Each number is 128 + 32 x the weight over the matrix's rms, rounded and kept within 0 to 255. Layers, rows and columns count from 0. Numbers have three digits each.

# layer 7 attention query, 128x224, rms 0.146, rows 0-14, columns 0-223
108144186108149144195165100127125176124176096109118123131088117100183135126137145098086132154107132175142103131090114145135146164149121151103128143102130183127123108092191116115144160143081099117090096122118087148153114150158100149157123169122115107143143085141154153107145119058107139110161119115143154082125138169108123143130113110106177073139135095095193122119133131132123174133120074108119125145178108114099143124112105130129110109133152107145112077095153116114123136120082158148112098120125192144135110069140094154105114149115082114157149146135078147112162100164118123143142159146163112076163135113109151083138118086118154115104149123121154133093151141111125121098112
150112086116128145126108095117163096080120141117125149085143172108163128119140160121131147132119135088120141089143143112152141098149093150147113148097125157163109110164118132117124083150135163135147083205142109128124106103116165162099148102114127134122142163141145122169141134144144135163145097105146124132144088172126127125121086117102086151111126171176102153122129138110119104156091193102097108079109127138130128083144133113158156160115112122142133147086070132140182137166105172131120141077135102164152124173148155131134154136108153110114119097160113116119100131087144104129124113164142137080113109162124111159163100121118109151115117112098128108118149138172109081113122
117125073143136146124152137129149082144083103106124131094115154128125124149126169150134107137114156087169145121143128102115142109149123098136171159125139167151128090150106129121077094155132154131157108165133144120112105123122163134159155075145134182121146180100110138152123091164155149178137111125094143120095117111122141147127080134137079163114148151150145168164112173110110119133151172135137170120117134123113154123112178183156186130116108083106112180098073136118148122154103154162116159105134073146121132195138127131155177138127136124119120101162122146176065158074150083128118112184119140103083133115131143089163125149109097181133092096101158109100113132188123098126144
130113082129117147138154154129159083121042159095129110089113120134177135172134169116119161117119151099166171108105125100125118124170149097074173161148161182148096128153156133131098096145144123155156103119133109132180110096104131148163105116103109147155143125111078100171143106163111134169106118102081131137090072107118153121123100169099081174116146138138115167160110166121112134165126176131121105090147139121162177096121180151131150153069118093131139128067098091134174176215108146102169141100103103174148139104109139155140163161125166149087076147178102151176114149074116085135125163142098067122118090131101120136135126152105157139107110129114146118106156094172131144112131
139107085119106110131152136123123075132126136150144134139110148138128110144132097178099145104110129123083123100113106119174189123186104102136147123126104173118087146156142126102148150117132079128135151092136085142147130135100150166181115117115055128123153079089113114132144128141147176158118076103067125130109111117080121158112126161132116156143114141101125154123108122125167160129155118145070116133154105127121126112119170123161103150137138120138134121151113136130088121183111154112107139138101098101141124102159027129100117155144108091146084112163085147127191114084170109144171134160127109138114132080122180141138147144136099118065159140151148090123100104147111144100095
098124105128122103159162135167147108129135139208136185092067067131110107126144082091060161097102144134084071121134147150168112160115086146145101112112138156103136128152176150117185184069159114098082144075115125065123150138153132127152117161158108161090089033111128168108144074135148137116106105138129144094141175099176099146065197117112180162100151061137105112111106121176171096117179062114163086100155091135130087121082120087083087144118158143097139096172159128169073104097135131073137138160139135061117081124149152126114078141154121092151080183138149133138191135094111117090168112111137113139138093076149137114135180100079139169127134141137136122121099162082157195163129
152167094168100165071115106097105163148128064150109181182157127122112099076152091137146122157097146176071097158119112082144141087123094141141145116125083109149143064094138115083160123124158137101057178148132118129110174118135171139133120163112094113110126075093181134083079129119125144103095075102130145132152117091120154145154147139157134116107128031125177101156116107115163135103121050109072163157103143133149134189126090187125163107152130153115133099175167138109118099104161087158115094172137155120111146097108110127098096120050145147093102154130143101057099101165126191146161066087134164159130126117147177130159157133178117050189213079212095155130084087092109172140115
116127145149086158114158170123130091190129158113120091102100152173171115169078192090126113093121174136174179128132167140107065116125131113141144162164071171150085131171114177154124123164067087108149076140130124121151090124106153092126109123123161159142174161076100104197137145135103202169139173113085089130143144182128121140128133148150099144184130171135126194220100160142135149143154167150140155140180158155113140131094192144126148110097125112111122167110090107090121105145093147090142164143084093138136091176143167103113105146180138164088075120149146171120113179080163097084100213178084144099137086097115145140071125130108085195080115122130101069138155112191130114146182
067115119106144120101139067140108140170082138168172150115145131073157095153114088090160194095091049123088131088163126172157130094162108131130128110091160120161160110163157148128122140089180183162083144134129126139136130154111160125203128133151152184170062151103109128139096149152129179181112153116121137117122116109181130142075091158158099191123129133105089091148144070127155101090095113091094119111106130126135139162083152146072128134105113137096085066107092132110073147123130113112117080140120115120204137150150102157149165163163151088061145129110142133157091156126063168104153121144127138088165158126178131047101131171115154192153112131151140110163101164115136135110102
203156105177126118094088147132170146162137122141134139184115120130049096146194093170140150201111149090099099191122121087121095125110144109108158144159090094140152122110151027110156178174102125102147124093140156135146143126106135103105133141132107090124133051120090199156123137105127074087088100111124128149184100074135122173128170179161185112179168063139175151174111094140155101115140039138139114127135094176112098176085085109120145084165127151115171118127170179164121138161159134169145127176145129110056126127155134123117068108038139127157112126175157151156131112083126186124134114114117098107169098103110110161180131120145174053148083095140097140157115121087085086178056
172144173142116149167227063132155090106176139213104091107142061146128060111212169049135147192052093059006139155109147189126140154187135162146144098199084114119067145082143154130198140117089096173040140044167134079103132126144213093120061099079102153072095057128105113125130124123106119141123087085132105091142185116168082183149202204148141204072130190123102136089105151136155153146087141096129103070234086182114193091148096130095118125104128136185113143128120112148096098158153090032104140222170220090115086077060204147148152134171147134084171134092062148157171134100076102158160093121191113155109140131086147119159181077061136125110115133176151178087144154099176111227125
108122192133138114099193160132136080064109183136182079098092119176115103108043183150128124047149126161086130089134120193114095121153151124176109053100131120142057221066182133164159089097154032078166107081146114094125179126182119118159118119134107153178158089148153113111179052138136179171134193161138094170100114131078090082146185112155157132110157139183099173102159125125155131106130117118141129140187125146143113095130104079059055082094119113076187183189121171129136152153214205181154112140062142157157094125135199117096106107120156151121110104167091152114096090119160147147154152160165057106084164021136155139156100083148087156100180105144135117114150161194160157110118
149084155151076153142197170113127124208083093110082110164000086162179081095136061162106117103089069087101223101100110110124095151129104157163163096181129166100022137167119133122185135103058069146134071132132182184119074162127131129225127184162145152137194121153122176133161068076105155138151145149147052081094084182127194149134168147149130151193189096162158159083144182041080154150163115171089108077105217138089064176155210082118165170125167109115122089196131122148164179164110139142078046116141102063118037091181184144086132108097159144145120117193087132070121105157106052045090103104159080144115144076159048135147151158109107143079183135097093137191101119140174155085088
134217121112055058088100137124040124152229161107100154191163210059173143155115028060209133130179138198162203116110149156155114253177121227155143116156097123076085045103111135149076070161166214168139125095136140073077157152094157112112141183138105160117119187092162083071079138101210099139156090145143116126138140116089103104156077028124157148129147192103108074127124082100144196099107168105135137171127059122143137125133140150092215172171078088161162133091148135113147061118153090228174149149215181159151133161161104081099138113128114119096165107109128104146096062157123126095164144074166141120082101189153066131131168116228155132140202079200203150019070180133064081187190
117123195091053196135107120150140143103122147062000213138136236164108053138153074099078157108098150098098122170096155122104108163109116113157095131150128151124148163141139135140129037126142170110137145153166175055164150159153119178078200219100106100161115080113166119131154097097192060153153061168173157182119143133113150165202132159154103141107124142176089102147095082094093169165135139014153150200138053137110136071148122100080189087119145127152117178100131167083071108127110159132047160131117134187045135122141092131161152106168108137086104022099148125162136141166156129153105136139100118155153131076122178167149091107108134066087184114111092123189122133154160155084129
# layer 7 attention key, 128x224, rms 0.145, rows 0-13, columns 0-223
196139116125176120112130098132160140118084145113092104119135142149079135083139119101109139136113115148132157131136122170149120129166131099135077182127132088124127136095134146124104090139170084138119109094102145147104077129111127103085086108149110135094115115135126174111178138142134137168072158146147141112108164157166156101103110143139112114137139107122150138145175189151120114145100138149098109127089121169122091107111102142149159110148140166072130118143122103153152159087132131148119158126141105092136122169132133085110130159071118136138113122179120161086094097093107105103101137111111103109097155159110106125127123112181142138149145156086146101128187088113122153109103
141128156107088113137116095121122112147150145147172063080123101134138138127208156136103099116126088132135160111112111139133088162143152147140135109128107145144091121121114101109124112124115115110107126137104116100114123129143124119126156136120119116140101139160092099146195123132149116123129125130127121124124124121125125149130137121131142136158149103135178141125130096133144089144131131177136158136149094115120113134105123129108108163103134171146121123153113099137108120126124108105144119095111135143129130136167164096111092148104161182154137138098119097136160144169136154183110093114095135130107120105130121132116106118139137108162159121147117131098102137129135092153133
122100106128119099141123106129115149117075162158184112141139124162118121115163141132113119115152162127122093112120118139136109133134091152132150163142147105131101139111138145124140163162112126150111112158120151133137097112124120136135138122096141076081136143172135124146147184127152129113140125107112107122101160136125125101110092130138152122126159133140131101155133120162142123151129122169139146149133113094126132149106141132101074147108178120154155153135114144125133174132119161126161134135142149105167118120112143113152108126113155152083163104130123148139138134136137096163120122114137118111131154162074106143133072127104111177090132103069104121124157121093137098155097
178106113151176120138137080093148168121067156151162120130146048152118143162175197131135104103164101150108140143111116133093078106143146107178157158113152138118141110166093157104128137127078093098126087138103115136139080126134139116123140080122113126133160113161106118091141114169090152168134151109184089110103164123132123141116074121165114115100153140166151159172151116120102096161169155219136170173140100097131152142146098128152108084119140099128145128136131084148110139105086184118163114082124083087113068146149113116155123123120144153115109102128132191182096145172128092135095131129099094099071115103073090139142094099109148137135129130113100077151155079093097147163107
169117114176107136077141119088158134156134117079124145102161119141094144131155091117159129143122106144097148139126141126147146116095111105168082141171151110131125103133150125156089103108126113096112137094104137127136142119102118143140113143137143145090137103134146137143158115138129134101158148151134096181112133117119113137114076115098146192145139105148102125168108114114111144106106145109093146156116161126134145118130096149143164098115094114134172140112109108116109106140071140176125158086133102113157147126142115123146151105124116148131120127157146129128110093124093096114111143106153131137107139098121111104096138136130135196126134141155088099111178126150127165095118
133173112125125156067110199112144083125201134118115161135154152121152138136094092074136134124090148089104125154168125120141172134124149103115087111122118173123159120122147121188102100095138161153098157127134138105133133147121127146135106122143141207121113159132135123120100146097133104130082147195130151133156129138112102133166116120102101112148102140112081129099135112142112164133128086099096121120134161135106166147141126133159141121121093164125134079090108160098135121107130160122122129117145125131114143106170089099125128138132120169148108129133112097095060130096113111163107096089151124132150182169191089079099178170181136154127143129171113144108079113181105139091141
114154114105126123120091129118156101135140078098090151083105185105132119121073075142136149198133116143090174112120165103128148106089100122102078135098070121087138126148123125181132128114136111156070144165146104188144109114119127153099116144137154109120148136102158118108115157156174123094119158166082149122140117123132113109149145125108135077149107112087142115142107099190094111138128118124158134125095128125149126145131055137155158137125104170153158135122130090116176135110112147121104167132122129102144199122152163141148108130117152132119131137147106177076167131106146179110135176125078120142108161143165116116138186144167154122105136144139148183118104155145102043115124
170118144132112142116176137122125136144079153130156107106116079130116126140151159153149140085178094170153138121099121127096124093099125094139118106118125139102133159114129131143061081120120140099118088091113113089154060117086159119129158118151159196086154099134169132157123123123104111175124136114123080170130184139145203156103090153157118129089125128103162136138113144060115149109162127138129138133146167106133112150132132121135118144104099112087181102098138124111100109175150154183140147088123126134117097135099110140156152122150129174086123093137124108158139136122077081144120211094149092085040131196100101126138101125108100148082142104097109086121190113081121131122147
099216137152095176130146087137113128138158140095089198084169101139117160064173145106173226122133123178064221057179182103135148070123090135158094135166122187106124067142109093151072073162150136184104196163139135190099094145085118164103099156184137139128104179085152074201047174182078160126123156125053146119109148153168159111128133143147173136145069096098111163134091084154103147121135038107139118136123166085139160115140121117120137121127094133126221105067055150077108187123114116175244150136203123171127218167128073151110122114106106199131169162115114093100108083098118144136101129066163162151142158188171149088044166174122088131132104171142119085088076146159141114116165
131089136147123123138084144156177108144134133133074114073110114226152089130159059150115097155159156096137151160107069128135098116114090144100142142141137089097162148197156110074115131088159066121131135122103141149115110108112141085101155105174094116109126138164134061113178147093123095049134083178147170147116092085077093103148123183120106116134176127138180127103102128189070132135134138083148142120158149128129141143069115135145134144130127111113089136119107129128200118145138116090116107191128140110118165113175129144124066119111183167109136090204071143076130145145156177101121126123097130104168071134155140165134124085089161198141088149094149069133140098104122071109121
052105117128124120136194082062194087085124129118180102107155144116150060102128147054102072133115103110107193113144154117100158169119185069200072097165101099129133121109113131146117135089172122138116167130186138144163176136126137138151105145116044162140156192168066137134159090139146125104076114146134132030097162131123137063158137207124088122058124165065152092111106139158136107121079111132079147049118102131078119086173135126149108121124137067156059098094139109102144196106141120119104139139123162146133140144129179111113152150111142188150145127118133083127139156123049125147089094137109083161155135097220136142109106067132100163165161139106090179117095143145166096067134
192046214083072134053157131149159130142112155117106101128128123110134139179109135133077074031107163107127090137201112155217043126185186075111133093129142124150159172123171134127142126128147087113128094087162085082138082102127136103186107161112098149148109066170133168118125041134146231166169132094136124148089126113110106147106090181117124149070157160146147097184235166070145163142165195113138174107141136154119101102224130131092048104073141115067226114078152099164056121131144172093171158150076186135111083116185111083087119184145120129071139112099079112138114111135128107062147171055099043106080085105104106199173132134164112150109140073068165052061147182159151133106199
117190120146120142112111136143199118192065083120179149135054152149184101138108092172044086123143113083101135096085160162159139150116177128054173082127120117198129111079104118128160149068058161146130113128114150046177116165069124105143157194102158124152107104112109204104101096033207145136134155124108102204224102066171180124082105204160124169108203057123143158084126177065126138187226150066133062072090138127159103082095137156154165128099063151032136178112163113154100121054181130084068121134132066099079135033142112246171069064173169121136070048132114176088145124098162117100134137151095090150113102188197205079103146110074146171115104189053068168151185058134160194097131
102118135083100085085174066173051112091214141123109142142110110138086060173083116129172170191133054128128106107167167115087169171087061121153087055198041159110077154021159149231114051151171166143157130107245066204116152061074087174189102131130149148077116143136063167075131073140070138151131131189077090063098250145083131141123242077085187193112115124060095165061150073103116132071126056157188139177098169086067140175126164075054199100097072141118121119134121059115145167180126120236152174057158192192115111129066108078066221102129088203223142177110128096100134067084051047119173105115217103076147136100098121075098240139207115176159255097241214130057068255119142125192141